Part of a small language model's weights: vocabulary 3618, a variant of Adam for these matrices.
Each number is 128 + 32 x the weight over its row's rms, rounded and kept within 0 to 255. Layers, rows and columns count from 0. Numbers have three digits each. The size before them is the row's rms in percent of the matrix's.

# layer 4 MLP down (transposed), 256x96, rms 0.129, rows 58-151, columns 48-95
098:044073081081145161133120191125112119152191107175089158086090129151074112110112088135132139122130129113131084121134126095103146111132126130112094
102:072121156092141127159098115116125153090061160105135207151137121153129096117155114142166174144109132172100134127153077072145097096155162145103084
090:107135115091122171110211133112080103139109107157074150115090103103124121173107146083141138161134138060140114154161146115092105110107125192133139
105:141063054137129103124101123125117094154125079093123156124126122141130141104052138181111160101110141134058168110151177108125148151150077089139080
110:038208111137131137147135112132150121172131114166154099178134096160116130069183076128110121158111083124122106099122201120159126098136125111117134
114:114139160079138148125136143140152110255136107094138112105098050166131165181103097099126102159165130135105118117128120164146190174146070100130166
100:132120165101124154175083174173151160170104144133077093140120073112109187157176083092150111123114153076141120090126087159147115131113098161109145
096:109095205099131095127113132126095173135135138117117086099153078060121098070050129152099171124140093098112166104104140116100046160147121080105173
101:137149203131167106146148159135137080133131112106116106127122156147150064146127079108171150079154120139145145148114142169146142184098093149123148
105:107163149140164093115179113142157111123035121109125100161117060144174113107138133098087127101141146171083136154125145143085188102075125126087106
101:177198128135140116093116092178104118054145165141106095085141143089119130190063113139187089097066129065123145154110135111134139123092163101108164
099:168125157145116124120143120142128054089149140151153116154126158089108143150131118130141125107156098130114162162125124094092170183068093110093171
099:138163078106121140138189119125148084095119161114080114112120117133153118051128107120158130096084120086162112115135086138181146107159155101122157
096:167169086117103110103174143088092130156076108166090127110095152125072101077138125169142086092188125139110139154156117183205160097158130125128172
091:109128181188201077166104165108103083203117114123148153158183116114135149170145105168144131163085120156095134147147106118074158105180138187115143
092:101152122114162165115070135080219152106092145094192131157098183133112149146110154132101129058133116130058126148126111123126163104158193097140098
099:132085103104122093138110118153123110191117147132118171079115066134152123144089074165135134089097120115123054165032140101147109200127147164116165
097:150143144149115083123134090133181132136137159126128099150083153102126084180155124147059154182104116111146174096080124132145081111077156123130154
100:124083127093104151091099144143103112170106187124127138142112095102102175161084150129138143116097091080122143075132116153095118104140099142103166
100:181150098158152167178156114145125128205172109087132123108154104099131077121144088147157170140147132119138103121175085140097170174075118151187112
098:067125205098155188170096126145162208137067175114127160140098109120162138175125171132130104141161131145107137128099120156163153113123150137160164
092:144151146162136135100177114131105126077163073093106182140173131111149141122132147146178172145091104057083106148115156135106177087150195096128101
097:155135178090162174113124092150109139089124131132106194099101110136092071114114151174136156169082102120159117171133128146101167144138098090152176
104:183129143204151152113179102098128140131172080131133169119116179176102128145076157173184118127132074106147211129144176105132095091128197193105110
099:095111171109103103067121119126072117101087146152120100091161178175118138029130101084107089144113165155162133113139114141144099091085184122129121
103:148178102107112206091146126120091162071105102122108112239127139154180100155128115160088102150096137168109115098158147055123107140133187135060121
094:102171155086143173111159123126148152108130134146131128152174130136106101157082106160103126156136127078078130099135065125113173146116119118137080
095:089038118137120172135130127107099188129118177161150115145123109192069118173161189113151128128135127130126078160117106101108101182140172093109152
095:115182099096068109151119139164109076148138121124134091180136123094090152080103144154115158107110182150125120135166110105114090098087124173136107
102:158022131102090093119150138120173141124099129168144147159071100149076122090100110141107113084173177135118148082152151135124090091159122128126134
096:073149155121087086152159160122159174222074121099117080131189185099130086221128123171136104120146104132101101101130117121126120159145158132074119
098:160122081092132142116178139149123158200140165106142088159131099030119146129174178138172139105181149134093132139119128116135129092198121144131099
099:119184180130057161148066114194100072082087148117148146108107121128133132180127111069152157119145134093064100157146115081112121076127182117120169
095:094083168161088104121118107149103134179116124089096123150176136123089118141175140134123099134137173168093121089097170092165143077129155092146139
095:168121143079147139101174121214123150000133113060146088152065121123166101116146128132116118098111119192125117090070110155092171164108103153157155
111:161171162130185102165095176140148127092102154176132104150154166125129116124154135176150121141165160187151149081157036139050115072099165080187091
101:105161156092134124127134133074116062076135191119158098138138156118138117043107119101104088142111074098147120054118085115142172161145125191099210
106:181181100146206133141139138098139173120156138165096101138182147091177157180082161128127215145184141139153135111092161114092164180137150155137111
096:126146095134164103145095173077173108122164128160160144192078134167161121100115071112179165110182158154135164109093130167111178125130149185177124
100:130132133099111102117144163132100164121158177134115103167124152129131123077179133132121119129124124101223176153125106091090100114126107074123157
109:119177119163134145055128113088128122217113119105122091173085117106140179086172102065179107152119139123099154115117100148196104106103141147136106
099:138139130113153110102147167139151087118152128187110107114129177089109124127148151054067151080166144112133108154136155117163179139149154124117138
099:093083097156133134120136139164112177122105139141125160147083124088087070151156102135054136077147133113136121146132130182154130134108185129162158
100:089148050098146098160150069169113158144131120096167136135120088155160091166125114133186097166112157091153172181101139121147127182114091142142159
109:179067144136162176124089122131123109136091110120115116115083143167177114102096094059130162132106154147159158125083094113146099155033118115155167
095:155107077110109182096123104125138147026162133122157218155131118110160160184120129133116146108126138091129114101124151117147094096109124167074145
096:119163079099153102115098138191155143084130135112102119114161136103090069088064108157100115181135136132127148164045108126102164151149167103137126
101:139162119066181106118119148137156120016143118095072162113132147162103092133106140160089104083080125146156133181105158114118095086157101161151113
091:134106187141137176188194169128120113199076132152145186127198107140087110067125129113114102107134195178127155143182158135135160090170117146165108
104:129136143123165119163071089110128094077099102132117073198125101139131134135146140100113096068120127124067107146128171124079129035158103133135086
092:153105132064084098167099132078120164138123097089177121145139133156149119141125072116160154115169091129133113188150108097124123137127117130128074
104:152148149111135145081086129124137123171080060147131178093135140118127211147124067147156109105153152192105084133107185111140140130088122204098092
097:164098121089174119091118087166154137143168197221111083127173093099142153162108122138127204121160145139118123195134137155138112197129165128107133
102:091096159121148092103131141162076118119106139160161118118131135126137072226107143076131093117097137118169124185081181166095106157132149153072146
099:084135116123184168165117107118109175019132135150122128138160102139081111152115151094109101082095122146082109135145226153089133137101166132147090
105:108131110121087127127162115084135110132146161078128149150090114146177146117181101132208161112141163153142128094105117171163124124128125138106107
104:106113103120139132082081103156128098187097100082108125131089140138160159114032124140101140087141122114116117097122120053105195119145106120151158
105:146100109125110064128168100126146153079071128124197067110111096114142119116145159147137099022147086113119126110046090166133135085114103137109136
109:109136041148164139136128170071102162076090112204132168108136108134141004138103184072117142106108122117112142159174127103131172118125134107167133
102:074130158192127144138130148136139146164175136070143123140105105130134147108200132130223088126109189116109154133173171101171107100139081111089195
096:064073114137144123168143128136104144143147098110157141158111182076154179175119120109145108111115207086093134120175155158182105155141169113113118
095:135107153117197129154185134126119128083126121153092146129122101119117176138091114160111139176137186072037106165149121142145198196174095087155155
095:123106112111115109109140088116125229243126179133128073107105078072160125151141084111090141111090080090116152125163100073114101138138134137134108
096:159086113078112085066176113078150183187122118108198104112080138111134086110115129140117149146154153105166135132172163122093175090142103134100103
088:115115142120085134098093086157092107166109175078142062190155110106077139106096115136130059115156172168134099128095145125179125164141161103134132
095:105118157159133135120172189104062127185105151137175171120130142151094090045116101106131103144162152081107113134159156105100042117091093174116128
096:076152132177136133063136149154185120108090104140118170143151113092138171158151129134102089117185165069120135122189202168095108113165116123093067
103:104128141125100131061130074150115106110059157159109126089135108103118130100119166167152093100173140175132208119135139142144125096152141106132106
098:043073083147144140118135123148092046163105083117147094146092110087061160113119156160112116185127081098110155165135143134102086077112133148154158
096:170091093144126079092124149118132130107156131140128130110114120095116207145144117101127115136114064127141102093080118166203146227126164093124122
099:106095085175140094079095130106175107134124121121072175121071101108146128094163156116083153140154112167112101099172094131080086105105147095149133
098:111196130138149169135115080142108110036115101151111158136078115199148172168116108068114149087069103071125092144154084131112119091101130130118130
104:134072110117096165054100129112120109099123138104087170134105123125178098119133102111086158150158102092157161150081144094123104097114128112144133
099:151063148180088076142122114179162178078140154043179143101147140129133184117122186111136118181208141088141125102083140177140090174127128088166094
104:153151126073109135136125109134101156063144191138068104146150146139132124145138105119154094153207088123106147093185085129142128150179158072097136
098:104177087138097134151138138145156094132158154117101086173106117105089079097108120127072126136130117085113151077131087124136134072187100141161135
100:152099187110105138145128118173198116154067095111075139125115053147113115155136098105108127169111145079147052174084190135119132147159156143086127
102:151129151124111121134163117202146096161142103042158163096133135073076142132127129134096132169151104069137081109124162118127101132162104107124166
099:127159120164146121112145123204189139049151157148169149111142090117111150114185127192163115130118095154174172135084113159121145087120129191177105
104:132205157080159094126131135072068085123155165147122140108134132065109150132103111108099106094133193161108105176116178131115122122144101141157085
098:073093076111121171103119097146120152074132119153095096152149071095094109104046202174140221166168084122098100081146132107133112124097109161143147
099:112153127152152157103159092155087069117164132085143138139113115005109156089109147065187100107178153086094127136100155108130081160104163105105128
094:073090127156109167169132145145155138206113128171070123117129109088122174070088118119132106150129120113120161094174107167166130139096138074184115
102:134141153206164153107158133112097079073131211112188158135140182098112147101134149129148114060097047153120169154130158099165103103105133149101109
103:096108102140121185091070132152131122167187161145201135111149125130071105163106119121082117092145127088145144078124070118143119128079114153111142
095:147131094120081175108169096093165133088057146143124161155120136168176086068144132076142158139088115128087122141076065125138093126080124118134124
101:173105106098100125137127162161134106126120123181147068167140182173130132116129143167116126097127103119159114128113109153156112131089134095115120
110:067147114105090094178114076124125149236158145103133099127106116137111117131152098102152151119130136154122153129115126173183130146098157141089163
111:121087093125109095149106163161159136145158161114158080095102111085128067154095130121149087139125130125137149103194119138119122123060059099117157
095:086097133134130113138153157153094150079080124140148121140133187132086175118059155203156129133133178119132107100105133132104154145103107143091091
107:114070188161141140144109124092117125171139146137147126180123110114120153137187119146101150137147134106133122123146188117115121194141163188191133
098:143092121148091096124186101150106053174165161139105168137119123146101140149064166172103125122098130055126129144089128172139118148118107124100165
094:064101099126142104174147167122133144136189134191133151115091188144080169119082189067152116095145163147174107137145122091110157128085144130083154
110:079151093109128168146091146128158157174151144152083115136165153132185100158121150160099095137157086144073121104126158102080123115176148120084062
# layer 4 MLP gate, 256x96, rms 0.14, rows 59-152, columns 48-95
121:114093139114111175156134135070123113193128111070182064129150170130177146149148105119118133101097141181095158148139077092092073114117140166131112
092:187153118170126114091163158124070134189094168145101128137125117093143068105150085132174165076143095171087105111083118137107119123123165136214107
110:135130112082120086125158106166135223122142178131097094080167102123211090123166151153174155139102130132173158151193109114097115083130089174104129
102:122085106136079137137139109075180124142102106111161133114118162114136079154102084134156133178130131150152125135150070124094141081092087098105151
115:138151115139150133117088031118117128111136107153117160146134193126157058118181196093048165092148082152131151152110166118085070129092148131173088
110:139144131153136125122156136106152117156087141123195055113087115120171117132193126199148172111111066187184137145092111133149146082106091163116108
102:096134149102146196182132171113121101127146106074143141101157111134144144098134077135179104182159139140141150122131133179075118082076151144054121
101:163140086106082113121114119110146191141132139097124130165149165200100135093146188105111103154072136106116155105136103136150163140150102090160105
099:196162063165074131110168168151146075153169105141118166085068124106154103169147121150137098106062076122103183138119124118128123100121154126140109
090:112134169161124103171113116173085061116140090166145186093078125105109142088171172128072139154105128125167125084119092095089161148074084122172112
103:165158139106130089132145070081132187166157072162141156101108103123058105105141142174157164142067096094115116147179121120086156092138084181072148
100:150109132141150067170058098135120129136143089089157051105143142080095134102208139177159169134151093134113118099191131109159133121067120202117170
095:132140138145135092129086044177146141169105134137135134176104100087176170125155169219078078132113147169214114154132134114117131081125120139155147
105:085151164097153089054135134097120129151125131136128081124129169187130084121183181123146102142070085122169131088134118181137107149181160166150114
096:198186094085106196076108126121158172128104098100122181120114088161174161124171144132147183127143165110137125119152158145084151110110074144127127
096:141132082051082131146102142133178160164081096117197173122149078116132102075142084058102174167174129152128119120105140155112169158072130158100119
105:167090145065115113100113050150129117115112162102101116118145063126173080116201110201146124082116065113121120120094157154100131114120158166106042
090:139123139146146084172074144136120092102141029103176089128158166150119128129153179083105142142152104128121104154142172080102118067192132146093159
104:146101114175125100117160084080122094102144103104106123103097100080173112161123117166016111074100153133123071166124116137103135149162101126119150
093:214175094137136114127121090065111080202133099156128149148154172175141136155098102125197173100171125114059108136135136148111092137143138105097129
090:117112112086096118121151105196119147121144137146137076108160123162141101200118181171126150205121078104072076124137165158180145135112121091112113
101:167150113188065133173114116136176075112144110167076176159137153127134112110150105141101191139158093117160087083043075121161129140135163180093160
106:186122184138098108127148094107121131150172127123148141153105079076191153111166120199178123100081123136115077118113149125099131144148113200057089
091:084106129134075088096108178123112108086137178160117156095166159121195108154107085175107129108130077064186062124178100158133134091131152173134099
102:163101225146175058096072123122110127162140124085153094154136122144170095113127141166137129121114119151134129082157140154123095120175152126175141
098:173121123109126114130107146139167139100104122095092088130042149097148102174205144156159157079116137168142102138123160132122161098128101156144150
099:162161145171116156155111128094068110115099114171088133167142140136074162077165196137129148192062159173139104151171187135150155121117093103109122
091:164132180179116143097101073164099135096119144106112079170165111178208118165184131142133133130178083134144124141146131159118109127134089088126171
103:130120127108115080145135080200076154164098139092160154149154079107114170141119111143141109117140085089113076113128144129164114158102168146200131
094:171147092081146122139129180152110153142154146124177102144144138207094152163093082166101112049119126138178153119111096069130076157127169088153085
103:138161120098094115119133117054161098132129123118092086126116116140104107101145138094133158102077121178092130068136094071156126186199148144068108
100:141135116080173119103123086137112080107126156086083156177122174122157071121133139186098135100146068083157110117173180159102088141156100106174107
100:157132066147150139068124130095120160112171146119101111142162123120149124135101100158094156149144103146144150156103147099095160110143148096054133
086:169131155096121175110138135119094121160171088157144175140135095146132088195150131085118147111128142120151161133141194129143102158131161182142152
104:094109147074148118101125086151126128145120145109157106144119161155140130073151109111138192149052172070195081166193111086101138082096119126142175
104:144125080102123101101171147077032144090100170114125136124096126144165167121155147122135143092107112151147064139131151090076177165123097173108136
109:098167118109178134095114108116106045166150067067167122161119163182168133145120148169140144100109107128101171105191140107104110074192197151113128
101:113131082123140180131159182067131103143121101079181143156128100165169144127125090109110104094152143143094125125101076165129091042107155157110084
097:113096132089157103095177098149138149079153123171144100097098106104124092172194142151176157146142101149131110143109139133109158169094131154141094
118:098150178123180116096159134123142080156157105130101088092085110179200094122093117137143098088151100152111173193158054158143098082099159153105135
099:150189121151117147128045129150147145183188128134152113109175113148105127106120140097140115128122110115096105140122148112191195129124145136135083
097:100081124132154146123135102126152142143120081094133117187140169161141144066113113114070142114084130116109131155150029100101114109146187143104115
102:203120152074168149099121076101153121171144099172147123127069160107158122133127143146146123120137158073139151123168169138127100124163116131141206
105:198151164107135084102143144060141225174133156103097106111095149169130069112177147163157113176074073140095143109108071087136067095127107132129126
101:144097062141172085133065148128055135131133124086147175120136088158159126149150159110145149132095120160067133121159145101171152116138121166112109
096:142089139102134102074159127133113136132089131125072161121123107049200081161159141146194131032106157139162150141180085159122156141153134162116117
102:158149055089164185146148170138118174185131101141105116128156088148130075105117079120090148139148165092106117157154109109110146121118144140109103
098:101096154107117084136057171178098097167107125139143127101130116151120129137165124170141093112140160196093136046189113062182129104117098106086113
104:100180102147054117145106117152137139211144120161106128076191084143120125091130144139114157159111147107158105120109139126094082185071102120123097
097:173138115162132181142078140145090143147151102096121130096120132138142081164097158107108137122167092183124173126120159165084128163171169098164062
105:129133141076125081134106147136112142097178081072148122180144167128116157095158147113137109071135111128113148163116108130144140132148098078130139
099:116147174083106057078121157106081096134131075132174100158099115129178117130080132116139110074169110141076109096108147116098151102104130180141075
112:113119152129149081073113119135095178167211151116155070138100140091151093141187108144100159142135100109162094159120154132132143139198103197151086
095:149133168104128074116125154169052117106138108134152121099126124124121137146151138159145162133162208141120130097104097093153101138131108146065118
104:166131145144120088137133121145041171146156138115152150155170119198172148145139121132126121112135098097095130112109158077116134138111152128121129
097:092150080038138110107167159090136121129102154107138161092186116137126112101175161142125112168123176176128083132117147129136110166121089089156058
099:105135073142065112122174070164104126139117137147187085175145051153110159082169163141174091064134127148136125084102100107089156158092111124087082
105:116120136118129175156124130123124111122115068112099083137105136138097161098165119142077164097126103202140056088144078106134120103058111123193110
103:125152110068121153047165109132144123131122113074124103123153160145139063126126125095113126168111085201110122154083067156079107141113101191166107
100:120153125116124152126103138087102084145115133179216127158107110088092133083154081135184207101182110191203113135091110103139119108096094141137122
093:122111153092145097130108108114097095107145128113136144156132141167156082059141095112077154158106108122159109100099143119121106102089177121161046
103:124112137118127111121127047160123176182144147107146091177128115088190051135158094147065144084082121095122115115160103144072108105111146138146181
092:181167147104127095069099148142138129193173110064135148137114107144120133092102089124102165105175108124149101091176109142094099120103083124099109
090:165147092167070115155157116097120087096122174142140090164071129161154099133114119185152083129119080118091101147097155121203122117098135148139058
107:138178152130102124153140143144088111145184161155175124126141132155132061105137083144118154100124107089156067088125100174152082133083103123101084
104:150121080150085087121116095121078084142163133087165140082149099149137088159115113139100087120167142143101112108139155136128118191132139198097057
094:190124123114178117175095158112114147125058098147067138158102155155192148129173134087147133068124111152134126148138183129080155147131172159169128
107:185092158134094059168112091126137161144158116110138125104151125118166186115194120175185101139081157147111138138198174117094152097169133166100115
103:136119147099175097136066090123138124151149034087123143116078134209137139079180141157115116136103143133153142148171098177129149138146139125119078
093:191122146167128180169180134148139116119102130147088177205090130087174125099065116120138129091070128167116108166094130214132112140127112124077197
103:206157198194105125120080111083123144116135116117095144180115078152196148166180168166106100141045140190157129088155141130152144126156094115171164
105:147146136112087119115094130164123125134159134137169113158096125138188082091165103131093104140143210146195077153110102184154107132110073090184070
107:156068074093163113126135101119107101129074107117110106132097076117154125093084137182120143118112187153139080107066112143135130167115111152067113
102:087163130094102131078162098122107102127175144097126169183182129135166118086140111156133088133125150192122124126168113159164130121100133091060125
098:135179076149089133159140118075149188119120148169092081132103094070144141168125087143164166108108118106150089160137099090141136104140111117089128
096:122111134222119072135097105179135119170133109147128169118121136135161070085140137116175099169144128167102141132082125156158120129157102097119103
094:115125066085081150170123085152125153181163111114128062108140068102139109102122106116132126114168170151166055124069145103119116160130121137147151
093:121101085087132104103129151092088142138176171181098093131143148060152159114168165151108159076144107160099102125145117126161140122090121093095167
121:194132122156164117162126140107103136167079153138082126123101062115133140080131128103105128175122169164139075127164112090153134158063093139081131
104:197110148083121064117188129161125137148132145137143135061118132165139121095119076132138131100055103147109064142154105094134158119111102159068126
101:140041102146114085062149150178107150089092100130150113095148118129175052185159085197097103186111158173051075107132088137126130147161120171150119
089:135117136137131108136066095089130100182114093144136079118103094066198088137129111160176155157111148184117143137159138122138137151131109152121142
096:168135148128145145117126111089147084145149157127095144205156134078110112106124199107095085166061109118218156107160133095147145171146188165144143
101:143088127076084176170168067080094157168145157105110122134126154155104136119115124097123089135092153151117113078170120130111115155148175112134131
097:126086064146156103092121109140109153119168126122118120124157120085096113063093187153130096149149146146126146085134188134136159152089125189083090
101:170141079161100141129112118113126113134124128124104117174169104158125136114095108131086102170123131152165067063168100092115108168072140145072086
104:163109117125154102090133087097151112130108132105104126111118167168143134105186138089128216120096146197164102134163113162124135159107111165079118
101:178159111100125068117161165120098197177148150104152088119134104199179154142114155148134100167117093164138108103119111112164123132080067137120159
094:156150089112079093097136140105116199177171131151199073108150160146128126146141114110091075150147134191116115162088118154094112134092079141080120
104:196171106141094177140134175097084071161137115069130113179103109114106137138153102132127153154173109081086111170145127122152102127063091131104216
097:119078119090178130112114153143113097127135136130178073143172147096174157155148148134148109134013123129143126183136102091112163102083184127137125
104:128132135116140138134113160083030128168180091109125123185119151190152117135097170144163119097124132170106169126129070119117095123104135141123160
103:137103144085173152117101133110135107129143041085131064096133152124168061130183156126071171185145093141136140087149128113085155126133141108122129
103:180142113086123148105153088106129174141164173140125144185135101090146161131144097125131119091087180139106068128101158106149129101132124169150120
# layer 4 MLP up, 256x96, rms 0.13, rows 59-152, columns 48-95
097:111167172124153080083095146146152121152149138138164070147129129167127040141065084127086102123140123118146108123114101200117058098152146129087120
090:148137115131147138116124082151134183100146114186101106100097087154108132120125189079134163142055193163128043151141112171110145157108140115098100
106:126129123130121105072149104105144148134106103157146150115107050094124135111153144121171141115076085170088179148187142130090122101157075120145098
111:064089172119154140139100143159097140109110084077126108115110125174096115152176131101059137126147153134114148131149218133156167139093132092127069
114:089112105113166138176179195089141136173097097056119105095148075110163172153097071076135153193165131132147156082081105146130174152087119099119098
102:114093133074107177122129108153122154123146185105127145116202165110164176110126157155126138077140086105039150133135136112165140115172103149100104
096:152134158159127057156143169135086139115091132116133120136179077139082121139127132078124157141162151098110090156144091135130143140105174107171105
101:110142088161145093115133090042136160127115074123073115204161127137104136130140147125168171131165083146117144141209131146163130099164141119129159
103:124065118153139168141151144063147133154096140202130148107173117172078107115175108168101120140113151150111125184128110122118156129125135138070096
097:119128152132084138159075128058110103142069152125112179104122137164102160104125108141139098086151059105154189135130106060096061226102180156121109
105:174179160115165163112108095080139152127116182190121137108143081074118162139116091137113113151107121099069152145068131140098100144147136148162089
102:134113123068124083140063087163162126126186153137143124078169110090122066113167109118089126168130176116188125132138105142173107172119098118133107
096:119095093097109123154117141085142089138146120135095175172066122162146120106119138092114140095172140114176190079129090098154070096180135101161140
092:152152153105154185111097166139101140093100139098088144107078106171157093133156083113122178153172135116121143122125085158086095170095098135144118
096:149130124157130136145113121129096204145133107168081157136127101157149148121107137094111110162086110150150155180131093165065192076105099181097137
099:115137119126161123042103057096121105083079067124184128169164155080099144138088115125143100084135163108157163200105160090103124146139119133129150
095:113180169161098103130148130108112109149114142147128059134110147102096110143116113165108150158120154127098171103108097142114163104072194114077174
098:072116128156111130129201165107087122121183071120097090123120144119180163156112120100142104111109188105114080186191134156101095144162150118131151
102:197182171151140083188123140150177174128131123104151141114144118147174105109124163169116110147112112203073164135095118108126089095111121069124107
100:141173068128197142170151104129116188174144146155139113104149175066098119129080127082106173106130100159148131120139127159112084171128147151200168
096:102104105112089145090165099121136147102122116133216109131065074130153136192161145213107090112176132150112112147109127132153124149071126152147050
097:167165126146122064167134135112187158119060141156137127187090132150126112117237101116180157125215091095173128062130131092133133146092157199131113
108:143107111092141142081124061077073147103158121079152087147141157141120131114105129076140092153078098144085167054134118152124156138065162141113092
099:115161104110094173187124167076108089172149134150114166142046087131117069110174158094095110071169108125224119094102186145069155126146149132149111
095:125085097069078200173186148113135133151168125090093095144052072126184103177139145094140113157120100130139121090157115126107099149039109143118160
090:096182144120085124159132177115093130107142145119104145118149124090119099169122154121130107154119168175179154057112193114198106124182140088108095
095:195154169140147130151119077123156118105186151121131184172086173070176126112123125096038136158140127086136154104129140092066196078189113091167132
096:127154115130153114151181103169084124175135152138073123139107118074152132077106150109148135221179118121103105094172132105109146142146123077149095
100:113121131043136096162148182062144119125155166090062116110124134142103134122138122139146113034116047152144112145107127094123095154170181112098106
090:130085126160117162103111136145172096073178117111114071132130116075124134122128167054159125132149102082114090137100115099116174124113095076208151
098:149068162089173099161164123138116207082151132171107135110154114055173122104154170133149085130138148111159077136105080149128134135092035148102162
101:110153102120145099048181162175137116105081225132089139108079129153167093196124106142155103067097143144139116122132207112083111168118098130135126
097:144100125160099081136069099107139106076088183046099077131151156114097156108121101139147077114193107089091143082138150153153112145116082105184156
099:151096117158170124174151146136140140165121118142152133111178105159219131108110208168047085156081156150149133114179118083107113094123111128071143
114:092129124131126144141178185101088158120097148124107089070118171142158169193117161133107137126142106142141108130127103101162132206098187127121099
096:096115104129123158138116116164118186142209192122146151161198140134136181115150198078164117129073216114080100093127136102135132161110165154070149
106:111131177096148056162118096193124065143154087120165121113133150151138095128149121142138136114122124125146171101151142112103153140157131048132140
095:142099109141183090101133090135164143135134155148141097177058083118145080090096133136172098116107094103153150158089090162060125097087107137214142
098:141167147168142152143128106081121162147120146139119068180219120178162148103122160108114097125141153100190148201096076088115130151064164088146148
114:124080104157123147062149089151182134091119130115106137130076157106081137135110155112105118111132173081184136153157148124106177139128176130156110
097:136128132163107120169100144097136127102164074115121115103140224131146109139136104161132077097134196083104179206148086086094122104160098076111093
098:124134103096113166107147094065204103147206168122108121135168141173072189120116115155187118131093136109097145154116162094130143108166079091126160
100:147197120107123102133114109125170160129129122123149093126076124183139136157137126142138130041177102133117136182126182082108088128126122139106156
107:098196108139172146128080101112090124116164116143135155193190121100133162130144164158130125117136101131104151149060134144149116145156095146130155
100:126129104185092165156116142137138141136072132131094096111096088144172132149136185093124105173140110134152120096132178034133127143151189118161158
093:084134180150108082175120122116105089097099137086172158159140109105123155128066146154162096149110155156191101147171140124154143186128075093116169
101:112141150067236124180082124154164116122183161064105127131117141188145099137101117183151217113135132113135090124158154140124112141140158083071186
095:157110087121143110131103133104161145108165131088209062097121088125190116109109159133094139131079126161126139141058104145128106127127142137176102
100:150087111084168127148159150155143167154123192165116154150123141174160157114132110089111095121044148075152083181111144093081135192110103113130173
093:171150092141146139158121160173120173125115136098091115132178145127157089154072168109133069181135143146116117138122132132086134164128126138121089
105:137156145163119165147141138135119099147172066073124077203144175146130118157052178162071052135071131139092179141224119167128155126143133135135113
097:152087128137113175102180152111157081123127123129080161151073129117160145155136188181058114103152190163186098141165136084077163175105140092121157
101:091101122125160057079103123124108118167110151135153136174193074175062111125156118075101087129089181126121140161099145124087096138069109128117106
102:156136147099084133067112076170070070090124040165160146118108138117168113162155140159185132184155171100117129076087109161136147115138138122151134
109:075172123134047136134135098106079135118115157070068113134061086163134106122192156148129128105142146089128147120094123139132082112142070150094154
105:143130114155157115061075086105181143119141074131070127108140150124054129133100131148111132136137091111164168150123142158111111148069073116078088
104:135035121036094079151144121102104130121092061158176095124054115098087133141111047140141133083171181140114143147118103137117121149149141103080112
113:184128132119134111065107129158168113124174092128157089129157101168157133073122127136140177150123057202085105123132142139117190158121085040090094
101:110122124133135050101130110140110093098146105105134149132097134077141140149105105141118111125077139080098074231157141178075153136107108160092134
097:117097156089130189133161143115113098176130129083161093126115106138131133190131069123122124110101127194107119055154138095101120139115148151139129
089:147099161065162166180179149092097135100055107186075107110192135128129127110102116084163179189080121138092121141168148168155101161116100150115120
095:154151118137082151092146121124130079068145125126124134037149097178119142138207132126110180096120129146104128136116159112124132141157091168131058
096:117128098115159103127185156179097137103127114151153089121079169097123085143153147155118106134083105126171101133140111169141144173161120133113109
085:066101123112140187138129132158131167133060107113150165110080091045093131089180133081109143103118135149070078128100094100082092103165111105109128
095:085141111223080159153168108099148134143113109144077205070135110086154184124135130147103117200152127117115087148173147145122168121138116116110132
098:165119110150096073134103112078173101129151093085153069164101107163092120101108156118160115137145172154081149067116098099136132172162131104188165
100:133110149132059111187161141119164098085160103138138162103138147132122101128161122159127157111125089128062202166055109129140073125120118183134129
096:103129159073111161073109099099114164125118107177210080086142105107144083079165103143130066184133098171113176166092159153144094171113138121142117
100:101124136127122131203117117130133128163155184166137139151123135128130180108088130173108176075109119140171135141113189113123170190124144103154076
094:131154102100100074115090129094119129145077111075195169146120106132103199097165102112164149114159136095141137120089097060134102146109178120139088
098:158176128189109148155155133051160119100148098098181096149128127112100073159151162137109099118135175143192110093117160138115171129109093179120108
101:087171112095158106020090119103129140129192160181119115129136130131150118126104127110078154105131111088181123109174067129178113178148099092121079
099:114127133082087207157123166090100062116096112125188092131135141121118068134126140144088138090116107116156145157066095144182131160121117082193147
105:128120077124073144099047106141157094107105135162119085165140153123084143170115105130132120196152102098112093152120078131193129164160138102152198
095:115043089133136120102113125134155199057198059137147152158094105140136102127172112139079134130120122090098111110129090128104152091118091125130069
102:112149114086096121132137127099116160104124082152110173108134094107115148143052108122122194161082110111138079124153122061115159080130165150082206
102:183108154190090153193149075108147081106115132146136196143074121109110134136192152163146109110116130118110178117162126172172137125144130133125123
102:065111116093113088132153074116101161161122114144116125063163128115121162122161099136141095150122155220126113105077063114130117156154129106101115
106:135111062157123065131128162082127129157082110226134151131168071199094118099136132106129142119111177087121088147104123092172122170129129150137145
099:159154179095099179127196146209140102138161143163100168156060080096114169072137146130126149109085124131139146051129204140134117121113106151084120
102:102144143100136077153095116135112160112104139103130093191051093170187095166088080157114114152142135147129137121169150131100138118123155085093113
089:123112119168126143157132111168198127132108154131088140107105099172081132123086104108194155133097081130128169157146207144198126130146128110179136
103:139150199166208155113112102149129092125159165150079130164097137116158082122078130149171094132122180141161139123049072097100059127098143070161118
104:148214153157149165112124107110146126149100130112192141125083096154169161130115162128100121162134117135099113094088175072124122100187161142150100
097:159149106088144150116084115181176133107124121090182070110176145131125131134128144109186118152127061062105124118151163162158145073062146100091094
100:089127090164177088117107139136136114133130084107125136104118164119091142098097113078118167096125170118138119132209157108097165142146048160130172
109:135146105145110088078205103126108194118118177133095115105138074103142180172103150163122072153108154088061109120106105140179116138180165168134181
109:120135133077143095132160177096131153096152195141140144130122151144123058097137106124172151079079121104158147098175129158135119138195087176170074
098:126127137128190198073170107099127140123113118124158180089126162077126082117145170136100163101155142111101094136146100078145157121079148109151164
108:183093080141077093118120187140140121140187140119140140095176107076097151138098108156193167158128089148161109109111141151089053096138187118100091
098:136136162090149108148113082096196161127083154126141116098120141112136085126094139153079146154167126124087151105074095112141104201122083055143170
096:084145107146140113175116189167130115129132150124109152137109153154089131141124162069182111096101172136167103076073124137140141141190122123180188
111:116130160132136080167127135105078076106097095066136143120124125136161148118129167134209202082150121135099160150152085167129130083063116125139133
099:106153143172200073187151109114126156159089102120105124132126112092126146093121149214112092128156176203088137133151104112144130117136143149137141